{
  "hidden_size": 128,
  "num_attention_heads": 4,
  "num_key_value_heads": 4,
  "intermediate_size": 320,
  "norm_place": "pre",
  "norm_eps": 1e-05,
  "qk_norm": true,
  "tie_word_embeddings": false,
  "init": "uniform",
  "init_std_qkv": 0.0409,
  "learning_rate": 0.00946,
  "beta1": 0.93,
  "lr_head": 0.00638,
  "schedule": "wsd",
  "dataset": "wikipedia_en"
}
Each number is 50 + 10 x the weight over the matrix's rms, rounded and kept within 0 to 99. Layers, rows and columns count from 0.

# layer 4 MLP down, 128x320, rms 0.0973, rows 0-43, columns 160-319
42 30 45 54 42 27 36 63 27 50 39 54 56 34 49 56 51 53 41 46 40 55 60 40 36 38 60 33 46 57 68 61 61 55 53 53 49 50 47 48 69 57 59 54 57 63 72 31 45 47 55 37 29 40 57 54 56 61 50 44 55 52 49 43 42 50 51 43 37 53 61 45 51 59 45 53 56 39 59 46 57 61 55 72 50 44 32 51 58 46 60 64 55 49 52 49 53 51 31 42 53 42 30 58 64 50 51 47 70 54 56 51 43 45 47 52 55 61 32 54 47 80 48 56 53 54 28 46 58 51 51 41 40 39 41 47 36 53 38 68 57 57 56 40 39 46 55 59 36 53 67 60 42 38 61 51 72 49 53 47
58 53 40 63 62 53 64 43 64 50 52 57 57 62 50 56 63 63 54 58 63 67 54 60 52 60 55 55 60 51 48 56 57 44 53 40 62 59 54 51 58 41 63 64 60 49 57 60 38 59 55 58 49 60 63 34 54 50 46 36 39 25 55 57 31 62 43 53 50 43 47 46 44 43 31 59 47 41 52 53 58 55 35 49 52 52 55 54 49 66 45 42 68 55 43 53 43 55 54 47 54 32 41 28 52 54 58 65 54 44 37 50 57 49 61 39 41 45 65 38 45 39 71 52 29 51 58 37 54 64 47 49 30 33 44 54 42 56 60 46 46 47 53 48 50 53 47 37 49 53 53 21 50 53 62 59 47 33 59 50
51 53 65 44 57 54 37 52 52 53 42 25 57 50 49 56 61 48 39 60 38 42 41 57 50 52 44 34 64 66 54 44 44 25 37 38 39 51 45 55 46 40 47 41 56 46 43 43 54 53 44 46 44 33 42 40 67 45 59 68 44 43 57 53 46 55 54 48 58 46 49 62 51 45 55 52 44 35 49 54 33 79 44 58 31 49 52 64 57 43 58 48 50 58 41 43 47 52 53 48 50 48 55 70 48 62 29 56 60 52 43 50 66 41 54 37 49 56 60 46 54 68 67 46 50 26 59 36 38 47 53 50 54 43 40 62 50 46 39 42 38 52 63 43 54 68 44 38 44 50 49 38 48 47 53 41 55 59 17 29
73 48 65 54 42 58 35 44 52 49 63 55 37 49 44 44 53 47 36 43 37 30 60 59 31 38 54 49 39 22 52 37 60 27 58 44 61 45 68 56 41 42 55 58 63 54 42 55 53 43 33 65 57 57 30 52 61 31 31 59 57 44 54 49 38 55 46 57 58 51 45 47 74 58 48 39 47 77 51 35 25 40 41 58 58 58 32 74 50 39 49 54 67 28 65 43 55 64 42 46 74 54 55 61 66 60 42 43 65 41 48 37 55 51 69 49 48 48 47 42 43 36 46 53 51 51 46 42 40 42 50 20 55 58 62 65 40 53 42 25 48 37 53 46 36 33 45 60 62 41 41 47 58 43 49 47 51 55 49 43
47 51 53 57 56 62 51 49 48 32 46 42 45 57 58 36 75 54 42 31 71 54 52 59 53 46 44 57 61 65 59 43 47 48 56 55 46 49 40 47 57 60 44 51 54 43 35 60 56 40 46 52 61 56 48 46 51 63 46 43 59 40 67 59 56 55 51 42 44 66 44 41 37 45 39 26 36 42 50 52 47 55 63 52 39 64 54 57 36 58 34 43 49 33 47 45 55 58 60 54 37 39 45 38 54 60 40 38 38 35 38 65 64 55 34 41 50 44 48 56 29 34 43 66 46 41 72 47 46 53 44 48 68 51 31 53 40 62 74 52 64 36 54 45 56 45 44 52 50 39 42 53 28 51 40 65 64 59 48 47
55 37 59 47 59 40 43 64 48 43 27 42 48 47 52 56 53 30 51 35 26 49 50 49 49 49 52 54 50 34 44 59 39 38 57 52 53 50 42 51 41 41 32 51 53 31 33 42 48 46 60 62 42 48 56 48 40 45 51 58 48 54 64 62 46 39 43 45 33 34 44 58 48 32 41 53 38 57 53 64 42 48 50 50 51 44 57 63 47 46 60 60 47 75 41 48 54 52 37 61 70 35 52 41 62 65 62 54 41 56 46 48 62 53 62 51 55 61 57 53 56 57 45 55 35 38 49 47 53 51 48 47 40 47 69 72 52 39 43 44 33 47 59 55 42 43 54 45 44 57 45 57 37 53 45 56 47 61 60 55
46 32 48 29 60 65 42 46 50 53 73 44 54 43 63 59 51 57 58 60 51 48 49 47 57 39 59 43 49 43 53 45 38 54 63 32 56 39 54 68 63 54 40 59 50 49 50 64 76 51 33 55 50 53 35 38 35 28 70 52 49 41 62 56 54 60 33 45 39 67 54 32 40 50 35 62 39 41 46 62 43 54 47 34 42 73 50 35 63 48 39 72 48 47 51 57 34 50 75 46 47 49 39 39 39 52 53 59 45 57 39 69 49 43 55 37 41 56 60 44 41 52 48 43 48 47 32 53 39 34 34 35 50 61 50 56 47 49 50 40 35 33 53 49 51 51 50 70 41 48 33 40 37 58 50 55 52 59 45 51
48 70 40 57 49 47 62 38 74 76 42 65 64 63 55 52 49 61 57 64 49 60 53 42 42 53 61 46 67 33 57 44 60 38 48 39 53 54 50 56 63 67 44 60 64 41 62 65 56 33 29 61 57 46 56 57 49 52 46 65 48 33 49 55 47 81 61 64 65 61 71 60 28 68 52 56 30 68 43 39 65 46 42 54 49 45 54 47 61 30 55 50 54 38 33 40 42 46 46 62 63 50 60 33 56 57 46 44 34 36 62 37 32 58 42 38 48 68 59 40 47 44 64 56 55 51 56 63 65 45 36 49 32 56 52 50 44 55 44 45 62 46 46 40 55 63 40 60 55 62 46 48 44 69 39 40 54 37 45 39
53 49 60 48 49 38 46 59 46 48 48 50 44 50 37 53 49 61 35 51 48 61 59 48 57 58 40 45 55 53 31 39 45 42 58 57 53 32 59 47 40 61 51 65 37 48 51 42 41 38 41 56 39 55 38 57 55 50 38 38 31 43 53 49 42 61 63 49 54 58 50 58 35 55 50 33 37 74 37 50 43 53 57 65 67 52 39 52 37 50 28 43 33 63 47 38 46 45 57 54 46 36 73 42 55 53 53 63 50 50 57 55 60 38 39 56 46 47 51 35 65 47 57 42 62 57 52 69 40 51 39 40 53 64 80 50 45 44 57 54 61 42 35 42 65 46 61 59 40 58 41 45 50 46 33 26 48 49 54 51
49 43 48 51 64 68 50 46 41 53 41 59 65 75 61 58 43 65 65 59 54 67 65 61 57 60 57 57 42 42 51 23 43 37 60 27 38 51 49 50 65 43 54 49 52 59 40 41 55 52 48 53 60 62 49 36 43 60 43 80 60 55 37 74 44 55 62 59 29 65 64 54 48 32 43 63 45 58 36 46 50 39 23 42 40 42 52 47 66 38 56 58 52 44 57 41 46 54 66 47 39 47 49 46 55 54 47 51 35 59 62 51 49 51 50 57 50 44 64 53 40 60 43 61 47 49 53 36 57 61 54 46 40 59 57 51 60 53 54 62 52 33 48 41 52 47 28 56 54 42 40 56 67 57 38 50 31 41 39 25
41 58 62 57 47 54 49 36 46 37 37 59 70 53 56 49 43 53 46 42 50 47 47 71 48 50 70 50 42 36 50 46 68 46 57 36 60 50 42 54 54 30 64 43 63 45 28 59 60 47 43 61 56 35 39 44 31 36 54 41 49 40 46 70 49 48 47 57 46 42 50 49 58 43 50 30 57 52 49 54 47 52 46 30 37 47 62 51 46 61 68 51 36 57 53 41 61 42 59 55 39 42 58 34 53 62 75 45 46 35 62 28 52 59 53 50 43 33 27 57 48 58 50 32 50 53 48 54 46 26 66 35 57 68 37 39 51 36 50 55 53 37 41 24 41 63 51 48 67 44 58 54 50 51 46 36 50 62 52 58
54 47 69 52 65 45 60 48 65 45 62 57 41 65 53 42 37 28 43 40 66 52 50 42 63 62 51 62 36 45 64 54 45 51 57 52 49 51 42 57 46 62 52 59 51 55 48 56 49 37 53 58 39 55 44 47 53 45 47 44 39 41 49 46 36 55 57 63 54 39 56 31 64 50 52 60 55 48 40 50 63 47 39 58 63 52 49 30 49 31 45 52 56 44 56 64 25 72 63 38 31 51 47 70 45 48 40 52 50 39 62 32 54 49 58 58 50 50 46 41 44 51 51 40 55 63 50 65 45 36 32 47 52 51 60 53 47 50 63 45 49 54 43 37 52 61 66 42 38 53 69 32 46 45 63 45 72 50 56 48
57 61 51 57 43 60 56 55 59 48 48 50 45 30 58 49 70 63 44 53 43 41 51 43 57 27 64 53 47 67 39 30 53 56 43 39 49 64 56 68 43 73 42 44 51 56 64 38 40 58 47 57 42 46 54 49 45 33 56 72 23 55 44 65 48 56 44 47 51 55 45 63 52 59 32 45 55 49 39 71 42 38 49 67 45 47 41 52 46 39 47 73 42 41 35 38 56 54 56 40 63 48 53 53 52 57 48 66 70 28 58 48 65 81 54 49 55 39 44 42 57 46 53 62 59 51 56 65 68 70 61 58 44 51 45 51 62 58 50 57 71 55 65 45 51 46 36 38 33 46 37 44 59 51 45 49 52 54 62 64
50 72 53 50 68 57 54 57 51 44 64 52 43 55 47 45 39 52 44 40 50 61 51 47 65 42 35 56 50 49 50 47 47 32 50 50 62 54 46 44 52 60 45 31 45 53 48 39 36 64 42 51 42 32 38 51 47 55 43 50 46 33 53 49 33 52 66 52 48 42 46 42 49 43 62 47 47 48 46 35 68 45 46 50 36 58 37 64 49 56 52 39 48 47 43 52 47 57 36 49 40 44 49 65 70 62 62 72 43 49 42 57 48 47 48 39 66 61 66 55 45 41 49 52 38 41 47 45 74 53 39 23 41 48 68 56 59 50 54 47 56 49 54 48 33 47 42 37 46 64 53 43 48 54 52 40 42 57 43 56
58 36 37 49 62 57 58 45 53 37 39 46 58 44 37 66 47 68 51 40 57 39 41 62 48 64 55 46 49 56 57 57 32 55 30 46 48 51 51 71 41 35 42 31 57 41 56 52 27 48 42 59 47 51 51 72 36 51 42 57 58 29 58 46 48 55 50 49 50 42 42 51 50 55 52 47 44 31 46 39 51 57 59 46 56 67 57 79 54 60 40 51 52 61 57 39 48 31 56 52 39 50 42 57 58 45 48 52 37 66 38 56 67 40 56 46 35 68 56 57 46 26 50 54 44 46 42 51 50 50 67 45 52 66 52 39 39 47 67 43 56 40 60 45 61 45 64 31 50 49 46 30 54 51 65 52 39 30 65 61
81 54 39 48 45 40 54 57 39 70 59 35 25 49 42 64 56 58 51 45 61 45 59 48 45 52 41 33 45 64 63 57 74 79 39 50 46 53 55 53 29 36 71 53 49 65 56 48 35 59 45 60 38 54 50 55 38 44 48 39 35 59 66 55 55 35 58 52 52 39 40 40 32 50 54 53 35 50 60 27 51 52 64 64 63 46 52 39 44 55 42 50 48 55 51 44 53 57 54 56 40 59 50 34 60 61 26 43 53 39 54 56 74 66 40 41 46 40 70 60 49 60 37 49 48 37 54 61 47 56 44 60 57 52 50 50 54 50 44 62 54 48 55 51 55 47 43 28 59 56 44 58 71 50 45 45 63 54 43 63
54 72 56 60 68 63 55 53 48 48 63 58 74 62 44 39 62 42 40 58 39 38 63 68 43 63 56 50 43 34 44 51 38 53 66 56 29 63 76 41 42 56 44 58 55 64 61 52 70 39 51 47 48 40 72 50 59 39 46 59 54 46 65 60 49 46 61 34 44 67 42 52 36 55 64 55 42 43 38 55 51 58 56 68 49 48 49 34 49 55 44 39 64 57 35 49 50 36 55 43 58 60 53 32 50 45 57 51 51 53 45 49 56 46 52 45 50 39 72 64 49 48 38 42 45 35 39 53 52 57 46 58 62 39 65 63 28 55 64 40 53 56 65 49 66 63 49 35 47 49 48 45 50 39 52 59 45 43 25 42
62 54 56 54 43 35 50 45 44 45 32 74 61 59 51 56 23 68 54 49 54 60 45 39 60 25 55 71 43 58 54 39 65 53 42 51 63 56 42 48 72 53 37 60 61 38 64 37 45 61 37 50 45 43 51 60 35 49 40 47 62 56 49 41 61 49 49 37 33 49 43 59 46 57 42 37 46 48 55 32 53 84 41 57 63 38 51 56 59 66 44 48 45 52 57 53 60 37 53 62 40 63 48 65 58 38 57 54 47 53 78 49 60 52 40 49 47 46 61 51 51 39 55 35 45 70 48 47 55 59 37 60 50 43 53 43 45 53 44 52 65 43 53 42 69 47 55 49 58 55 39 56 27 59 49 44 54 50 41 48
52 48 66 56 59 35 42 65 37 49 52 59 65 52 55 43 54 49 47 37 55 44 56 42 38 66 48 59 49 57 51 68 52 50 52 46 45 63 65 51 57 48 39 64 42 53 50 49 33 49 52 57 78 46 34 47 60 56 51 43 61 57 50 55 21 47 51 40 37 55 53 31 53 39 65 45 36 66 43 52 43 56 41 45 47 60 51 64 43 36 36 53 56 45 37 44 32 44 64 49 47 44 39 50 36 43 59 60 64 50 59 58 59 42 46 55 52 41 46 51 28 31 42 53 50 38 54 55 44 62 58 65 41 47 56 52 45 51 54 34 45 54 52 63 46 50 57 50 48 44 36 51 40 53 44 45 59 42 37 35
49 47 51 41 43 46 52 42 50 53 51 38 41 53 53 53 50 52 58 35 58 66 41 26 43 52 36 46 50 57 50 51 38 44 59 58 49 38 43 64 68 49 41 63 27 38 49 68 42 48 32 37 51 48 40 71 50 42 53 52 49 71 59 44 29 49 67 52 66 47 55 51 23 51 46 33 68 41 68 46 44 57 62 40 40 44 38 52 43 49 44 36 39 54 35 30 55 44 43 55 64 54 45 49 56 61 40 54 47 58 54 73 50 61 52 53 53 45 56 53 52 38 53 55 64 40 57 49 65 42 50 44 54 37 63 73 49 55 57 49 38 50 55 37 79 49 44 36 70 53 48 53 69 44 50 67 49 65 35 59
48 42 28 56 56 56 52 43 68 64 60 55 36 39 44 53 60 59 57 57 48 62 69 44 45 49 34 46 57 46 80 36 31 56 49 66 49 33 44 51 48 53 44 71 43 46 74 47 41 50 56 47 43 50 44 57 68 61 43 47 43 66 56 30 46 57 49 55 44 54 31 32 47 56 59 48 55 55 56 62 29 55 48 53 42 48 56 54 68 63 44 45 58 65 69 55 52 37 39 23 69 49 37 50 34 52 43 58 53 54 48 47 50 59 65 50 47 53 44 67 69 48 54 36 54 63 51 65 53 55 51 45 42 48 57 42 25 54 75 54 46 54 59 37 32 66 53 51 34 45 40 53 54 47 45 50 46 54 38 39
58 52 48 67 53 39 48 49 43 67 57 51 52 57 45 55 49 60 45 34 58 57 61 49 47 56 68 44 38 28 48 39 48 58 50 57 66 65 42 60 56 44 55 38 60 47 49 62 44 52 52 44 61 36 66 48 64 73 51 53 37 43 36 47 46 57 48 63 37 61 63 61 46 33 31 39 58 44 52 43 65 51 55 77 45 47 56 54 49 53 47 57 47 62 44 63 65 64 57 57 60 49 70 57 40 57 46 37 54 46 50 31 45 40 56 55 67 44 53 44 54 61 41 47 36 69 54 29 48 67 53 45 55 51 50 51 56 45 50 66 50 33 39 43 44 51 34 51 47 41 40 60 76 53 55 35 45 40 58 52
53 77 63 68 50 51 44 42 30 46 48 41 65 43 42 44 40 36 44 44 52 71 36 45 48 39 52 43 67 55 59 49 61 42 37 51 58 31 50 52 51 44 66 64 49 48 55 54 77 56 55 54 57 34 50 39 45 60 48 56 41 38 41 62 41 46 47 56 35 47 46 67 26 44 63 58 59 42 54 37 55 50 45 44 32 45 58 67 55 55 46 33 40 28 45 31 47 52 37 62 33 50 60 34 58 62 39 51 54 53 27 39 47 57 37 69 63 43 53 50 66 45 46 55 59 35 42 56 47 36 45 33 52 41 43 51 54 55 39 57 47 43 44 35 66 63 56 42 56 49 64 35 43 67 47 49 51 35 49 48
45 45 51 39 52 61 36 59 40 41 58 51 45 51 41 41 61 64 47 52 55 50 61 40 37 48 53 47 65 57 52 51 50 48 47 50 53 36 45 54 62 37 32 60 39 50 41 56 69 46 50 48 50 52 46 54 46 59 50 40 50 64 50 38 68 50 54 43 47 62 38 46 39 37 34 46 46 32 58 42 42 48 61 38 60 52 54 41 50 45 40 60 48 42 46 47 43 68 50 61 60 40 52 55 52 60 31 43 59 48 40 48 64 47 42 59 41 56 52 71 49 34 43 62 62 37 58 51 55 40 53 53 34 54 63 40 34 38 58 42 56 55 43 48 66 51 65 40 51 18 46 46 45 47 49 48 51 51 44 50
65 63 57 52 53 60 61 47 46 42 65 52 55 54 49 56 48 43 58 46 46 39 52 43 53 45 54 62 53 55 52 29 41 46 52 61 39 60 43 49 42 45 45 46 64 44 41 44 53 40 42 52 62 52 43 51 45 45 43 55 54 55 39 16 43 45 61 60 41 38 71 58 58 63 58 46 70 71 48 35 49 53 39 52 47 27 29 44 40 60 54 41 56 49 60 48 53 61 56 53 58 50 47 53 51 32 65 53 55 52 62 67 42 46 38 62 38 60 52 64 42 42 57 67 42 60 57 46 52 62 60 42 65 45 56 38 60 44 42 58 48 81 46 60 62 51 38 54 38 31 52 46 73 43 65 45 36 39 50 49
72 53 45 42 42 49 50 40 35 39 55 46 44 34 47 54 65 61 57 36 50 51 46 49 49 66 36 58 35 45 58 48 33 48 50 40 34 45 51 33 44 62 52 60 33 64 49 48 44 50 62 48 53 37 43 58 66 38 42 53 60 43 63 33 54 54 55 41 48 49 48 49 60 56 56 31 66 47 38 34 45 54 64 53 63 52 57 65 41 46 73 56 52 40 52 39 48 45 47 54 61 62 39 34 44 37 42 54 53 60 43 71 41 39 67 65 59 47 45 44 62 51 47 71 68 54 50 42 50 37 51 41 51 50 56 58 48 52 53 63 61 67 43 45 52 41 71 54 31 56 60 66 40 40 42 50 55 57 40 49
40 25 70 55 21 51 49 58 54 49 64 83 49 50 56 47 23 44 58 47 58 33 65 40 62 52 48 54 56 57 31 30 44 59 62 26 55 39 59 39 53 50 66 48 40 47 60 52 44 27 48 45 43 46 51 47 54 52 58 55 56 64 48 42 29 51 48 44 63 60 56 31 51 34 73 69 52 47 42 41 49 58 42 53 44 48 57 62 66 42 37 57 50 43 33 84 43 56 46 49 58 20 51 32 42 57 37 46 46 60 45 51 62 50 50 43 43 57 76 44 48 38 45 31 48 46 50 45 48 58 23 74 46 46 58 32 34 40 42 45 43 32 62 54 30 40 39 43 62 36 52 49 39 62 61 48 49 53 51 52
49 63 46 40 43 45 52 50 53 45 46 32 41 60 42 38 34 28 54 43 42 50 50 58 51 47 57 56 42 35 55 43 46 47 40 59 35 48 42 51 47 31 79 59 63 69 42 54 50 52 45 60 41 64 69 47 44 39 49 48 55 45 45 25 59 63 44 43 59 40 47 45 47 41 50 49 37 48 53 69 55 59 50 41 42 52 54 54 48 40 55 45 48 31 29 51 43 41 63 43 43 53 28 41 56 56 62 48 53 62 59 51 53 36 65 54 47 53 57 65 44 54 44 48 59 43 65 57 53 50 61 64 48 45 53 54 51 49 57 47 54 55 54 54 38 67 48 53 58 47 49 54 51 59 54 37 48 44 33 47
55 70 57 53 55 27 55 42 46 56 44 58 42 52 46 46 48 48 50 45 57 32 49 48 53 67 43 51 63 38 48 50 47 43 64 52 51 52 36 62 35 49 43 44 48 48 40 44 34 47 46 36 56 54 39 43 45 70 54 65 47 56 64 26 84 39 61 30 31 66 56 54 53 58 64 46 32 51 37 53 71 43 39 32 53 49 39 43 54 36 65 41 43 57 51 47 36 40 36 48 69 55 61 49 50 50 46 57 59 58 58 56 57 66 61 53 49 48 42 57 48 46 39 57 41 50 56 39 51 49 60 57 41 66 38 42 35 50 36 56 60 62 40 48 44 45 66 44 35 43 42 63 34 56 45 52 61 48 46 51
53 43 48 59 34 27 45 49 40 57 55 47 49 39 49 46 61 54 61 42 70 52 47 29 40 61 36 47 45 55 64 37 41 63 57 62 21 47 49 54 48 53 42 52 46 54 42 65 40 34 67 52 34 59 67 55 48 46 40 71 48 44 55 42 60 51 66 54 60 44 40 59 46 58 58 73 59 67 50 51 44 47 30 54 63 41 59 54 47 39 57 29 36 51 44 47 52 43 68 52 23 75 55 40 52 54 35 58 72 61 49 51 47 53 40 58 51 41 60 34 85 73 67 41 72 44 49 40 43 37 36 42 53 73 57 48 55 57 59 56 78 46 26 45 48 61 41 42 63 52 35 59 67 38 59 51 29 66 30 41
58 33 45 56 53 35 45 39 66 36 44 38 51 46 66 47 60 41 44 64 51 58 52 58 41 56 33 42 52 51 30 44 46 55 33 64 52 43 46 62 45 50 39 53 43 56 48 64 50 38 52 48 63 59 41 49 41 54 66 50 45 28 54 48 73 45 46 55 55 58 40 60 32 32 38 61 32 58 49 59 56 39 69 46 49 42 42 56 50 31 42 54 42 59 57 59 53 37 54 52 47 52 34 44 47 47 54 47 48 59 55 47 52 42 56 46 48 54 44 58 51 41 76 60 49 49 27 54 50 36 47 41 45 63 54 52 58 37 66 42 64 37 64 47 23 54 44 45 33 46 60 56 53 51 44 47 46 62 66 21
38 49 41 54 47 55 64 27 35 36 57 56 34 54 43 43 54 52 52 41 30 55 66 49 48 28 55 44 57 33 33 37 48 57 57 64 45 46 61 57 42 47 26 50 41 40 52 76 50 55 63 47 63 48 37 59 59 58 55 58 68 58 38 63 53 46 51 59 39 52 52 64 60 44 44 46 34 28 31 53 65 35 47 67 43 31 34 44 53 39 38 54 66 35 49 34 54 45 50 62 50 39 49 35 48 44 57 50 50 57 53 49 67 40 63 40 40 51 55 43 54 44 40 50 48 44 58 65 61 46 46 52 54 46 67 63 31 58 39 56 50 34 33 66 57 31 36 53 56 50 55 47 53 50 41 41 51 50 46 34
46 56 60 53 43 48 50 32 62 45 40 59 34 46 54 39 64 23 40 56 38 50 44 71 54 56 60 52 48 63 55 38 55 47 60 68 51 35 55 35 48 48 38 29 48 31 49 49 60 58 51 51 59 51 52 68 49 51 42 43 46 75 43 43 42 59 33 65 52 54 31 71 38 53 51 60 45 72 58 55 59 46 40 24 79 39 64 44 60 55 47 70 53 51 63 67 38 55 50 70 52 57 48 68 53 39 46 37 44 28 49 10 41 27 56 60 54 47 35 40 71 56 63 30 59 51 42 44 51 61 66 48 48 53 21 57 39 46 47 43 51 42 46 33 44 75 50 52 55 44 59 49 60 53 61 33 58 61 52 48
57 45 43 59 36 54 49 57 37 54 44 62 55 48 56 41 57 38 40 37 55 61 52 64 37 45 51 50 60 61 37 39 40 66 59 63 64 51 59 53 50 57 39 41 50 44 47 63 49 35 49 37 52 62 31 53 45 58 53 53 68 35 51 56 62 69 31 34 64 58 38 55 54 51 61 53 40 47 63 57 37 54 58 34 49 35 48 41 43 47 54 36 44 36 57 41 40 26 46 30 50 64 54 53 53 55 52 55 25 44 44 59 57 73 61 51 40 48 37 38 45 57 52 51 66 69 49 48 47 32 57 40 44 54 57 49 45 62 34 40 46 57 31 50 42 65 68 48 53 37 59 44 53 59 44 63 54 53 32 62
60 60 39 36 50 51 37 66 52 73 47 43 55 47 68 49 56 44 61 56 60 36 38 64 30 45 35 57 59 53 42 47 58 49 56 54 57 47 41 40 36 50 26 57 53 66 52 42 55 41 43 57 60 49 52 43 24 49 48 28 44 56 57 41 65 49 44 59 43 56 43 57 72 46 41 49 46 40 63 42 41 36 45 37 71 55 60 72 45 60 48 44 53 62 28 43 48 70 55 73 38 53 46 64 54 39 48 63 37 67 56 38 48 46 45 45 70 49 43 47 51 46 50 70 42 55 58 51 47 39 70 55 50 51 47 45 49 50 37 51 55 61 38 51 66 50 60 33 44 50 53 47 49 44 61 53 50 40 58 29
50 55 62 64 71 50 47 57 51 47 50 60 47 60 54 48 53 47 73 65 39 43 44 48 34 38 56 43 61 45 37 54 55 56 61 39 32 48 35 50 47 35 53 53 65 51 38 51 69 37 47 55 67 65 51 45 49 62 64 42 45 53 45 54 28 61 67 52 56 48 52 32 51 48 54 45 49 71 56 52 49 40 51 47 41 55 55 56 62 63 52 71 54 46 66 49 61 51 48 60 76 58 59 51 69 54 54 54 43 34 51 40 50 42 55 35 55 54 51 44 39 59 47 29 24 59 58 51 51 46 52 50 45 48 44 45 37 53 54 47 49 57 40 44 68 55 52 64 45 57 38 53 51 66 37 39 57 70 53 38
27 62 52 60 55 46 42 40 33 52 61 42 52 48 27 47 46 54 26 47 51 45 23 49 65 69 59 43 45 33 56 49 51 67 46 42 32 46 58 30 48 64 49 54 46 43 36 31 62 58 48 57 46 61 52 57 57 39 51 44 49 55 49 36 34 46 56 50 47 35 45 41 60 40 62 47 36 52 59 61 66 54 42 40 39 49 59 65 38 50 63 76 51 42 55 50 52 55 45 39 55 58 60 37 60 42 56 59 35 57 40 50 44 58 71 45 55 47 44 48 49 36 66 55 54 51 45 53 48 78 51 47 67 52 54 43 59 49 34 69 64 61 49 53 51 53 39 38 56 52 59 53 46 73 43 68 56 57 58 59
49 52 57 42 64 48 37 61 34 70 47 54 38 43 31 41 45 58 42 39 35 41 35 66 47 55 57 56 49 64 63 58 40 49 32 55 42 45 50 52 41 51 63 48 60 47 47 78 71 62 56 27 79 66 68 47 47 41 61 57 48 54 62 78 56 50 57 41 69 61 43 40 36 60 41 53 53 42 50 54 50 29 59 38 53 41 57 56 48 45 41 56 48 55 57 62 36 39 59 51 55 39 46 42 57 52 42 44 47 58 58 49 53 35 29 58 46 48 28 46 42 36 52 58 54 55 33 34 42 41 41 35 58 49 39 47 44 52 54 41 57 47 46 49 35 55 37 35 53 60 49 41 42 52 63 59 43 50 45 52
55 48 38 51 51 64 64 54 40 63 46 68 38 51 57 59 54 50 60 49 56 44 60 49 31 44 59 36 52 36 37 50 29 43 55 54 48 53 52 39 36 61 60 62 64 45 38 44 53 44 47 48 62 59 55 46 57 43 49 49 60 53 42 41 32 60 39 71 54 38 49 49 49 57 42 50 37 37 34 55 64 52 47 37 50 43 45 41 69 44 56 64 45 74 55 48 49 44 49 46 67 55 74 54 68 40 50 27 53 54 52 65 45 45 46 53 62 70 47 43 60 46 38 39 51 60 62 43 48 67 54 66 59 46 60 41 56 45 68 47 44 44 22 60 44 43 40 50 44 54 40 52 46 57 33 32 55 40 65 59
38 49 53 59 60 68 35 34 64 64 37 53 40 54 50 70 29 38 39 49 68 56 44 42 41 52 48 41 52 39 52 53 47 48 65 53 46 40 50 50 66 47 56 56 47 47 58 39 51 45 52 60 48 51 49 45 70 44 51 64 61 61 38 46 37 46 52 39 62 40 49 39 55 56 73 50 58 35 48 37 42 53 44 59 50 39 56 58 60 42 40 38 46 50 58 37 49 46 34 47 44 51 56 40 36 38 55 33 53 57 57 35 50 63 40 44 54 60 63 49 58 44 44 41 57 47 51 58 57 64 45 42 46 56 49 56 50 55 61 59 61 53 48 61 50 49 45 62 58 56 49 62 48 53 39 48 34 60 49 54
56 61 52 54 39 41 55 49 72 52 72 36 40 57 51 49 36 61 49 53 72 41 54 58 44 50 39 46 63 46 58 45 46 52 29 48 57 44 37 58 55 65 43 41 37 71 46 50 44 47 42 52 56 43 59 68 47 56 65 56 51 39 36 78 47 44 52 58 49 32 51 51 63 71 54 41 66 56 39 58 38 46 48 49 40 54 53 50 62 58 52 55 50 43 26 51 52 46 45 39 64 43 43 37 56 43 32 59 30 62 37 52 64 55 46 44 48 57 42 40 60 55 40 55 55 41 48 53 54 55 49 38 46 54 54 51 49 44 60 66 45 43 49 55 53 49 49 35 38 56 49 56 46 49 43 52 52 50 51 59
58 52 49 48 56 35 50 56 49 68 49 47 45 48 65 64 60 53 40 40 38 56 32 42 57 46 59 65 45 39 57 49 57 43 54 42 36 41 52 38 58 44 54 29 70 40 58 47 61 43 66 40 37 45 62 52 59 53 50 42 54 63 43 50 60 52 49 52 57 57 59 64 60 46 54 40 65 39 49 65 29 36 59 64 19 54 56 45 57 49 53 45 56 45 43 40 42 32 58 64 34 40 56 40 47 65 49 65 44 32 42 49 52 35 47 51 59 54 38 52 45 58 48 58 64 43 49 44 46 52 37 58 39 42 46 36 37 45 60 53 45 50 37 49 56 60 57 63 44 71 43 54 42 60 42 64 42 46 62 64
51 47 39 56 31 51 55 22 44 36 32 47 51 41 54 38 34 46 28 63 48 66 43 49 63 43 44 65 20 57 50 35 62 41 61 53 49 35 51 37 35 53 31 50 36 59 58 48 54 52 51 43 42 50 52 56 51 42 48 55 59 57 47 42 47 34 51 53 35 45 48 63 53 53 65 62 54 50 41 45 39 56 39 48 54 47 38 39 48 63 55 55 55 50 39 55 56 67 38 35 58 48 39 44 51 45 18 62 46 52 53 55 42 38 30 60 59 52 48 43 52 34 56 56 63 56 53 66 61 45 43 41 50 48 49 57 72 52 51 74 57 54 61 48 59 64 43 50 41 53 38 44 28 62 63 52 46 64 42 52
52 36 54 56 45 49 52 36 48 36 37 48 48 41 63 42 64 50 57 44 59 50 74 55 54 43 58 58 47 52 55 46 61 53 32 33 47 46 49 54 38 35 50 40 48 48 53 53 69 45 51 61 50 50 32 40 55 51 54 57 46 66 50 80 61 64 28 52 54 51 63 59 43 57 53 67 60 43 59 33 64 67 54 49 41 41 39 52 53 51 58 34 54 50 30 54 53 60 31 55 45 72 55 49 59 50 68 57 37 40 49 56 51 40 23 63 69 53 65 48 57 33 53 51 45 45 53 45 34 39 49 61 41 55 56 56 38 49 71 37 37 59 38 39 39 25 50 61 53 46 67 42 39 46 46 57 32 50 51 75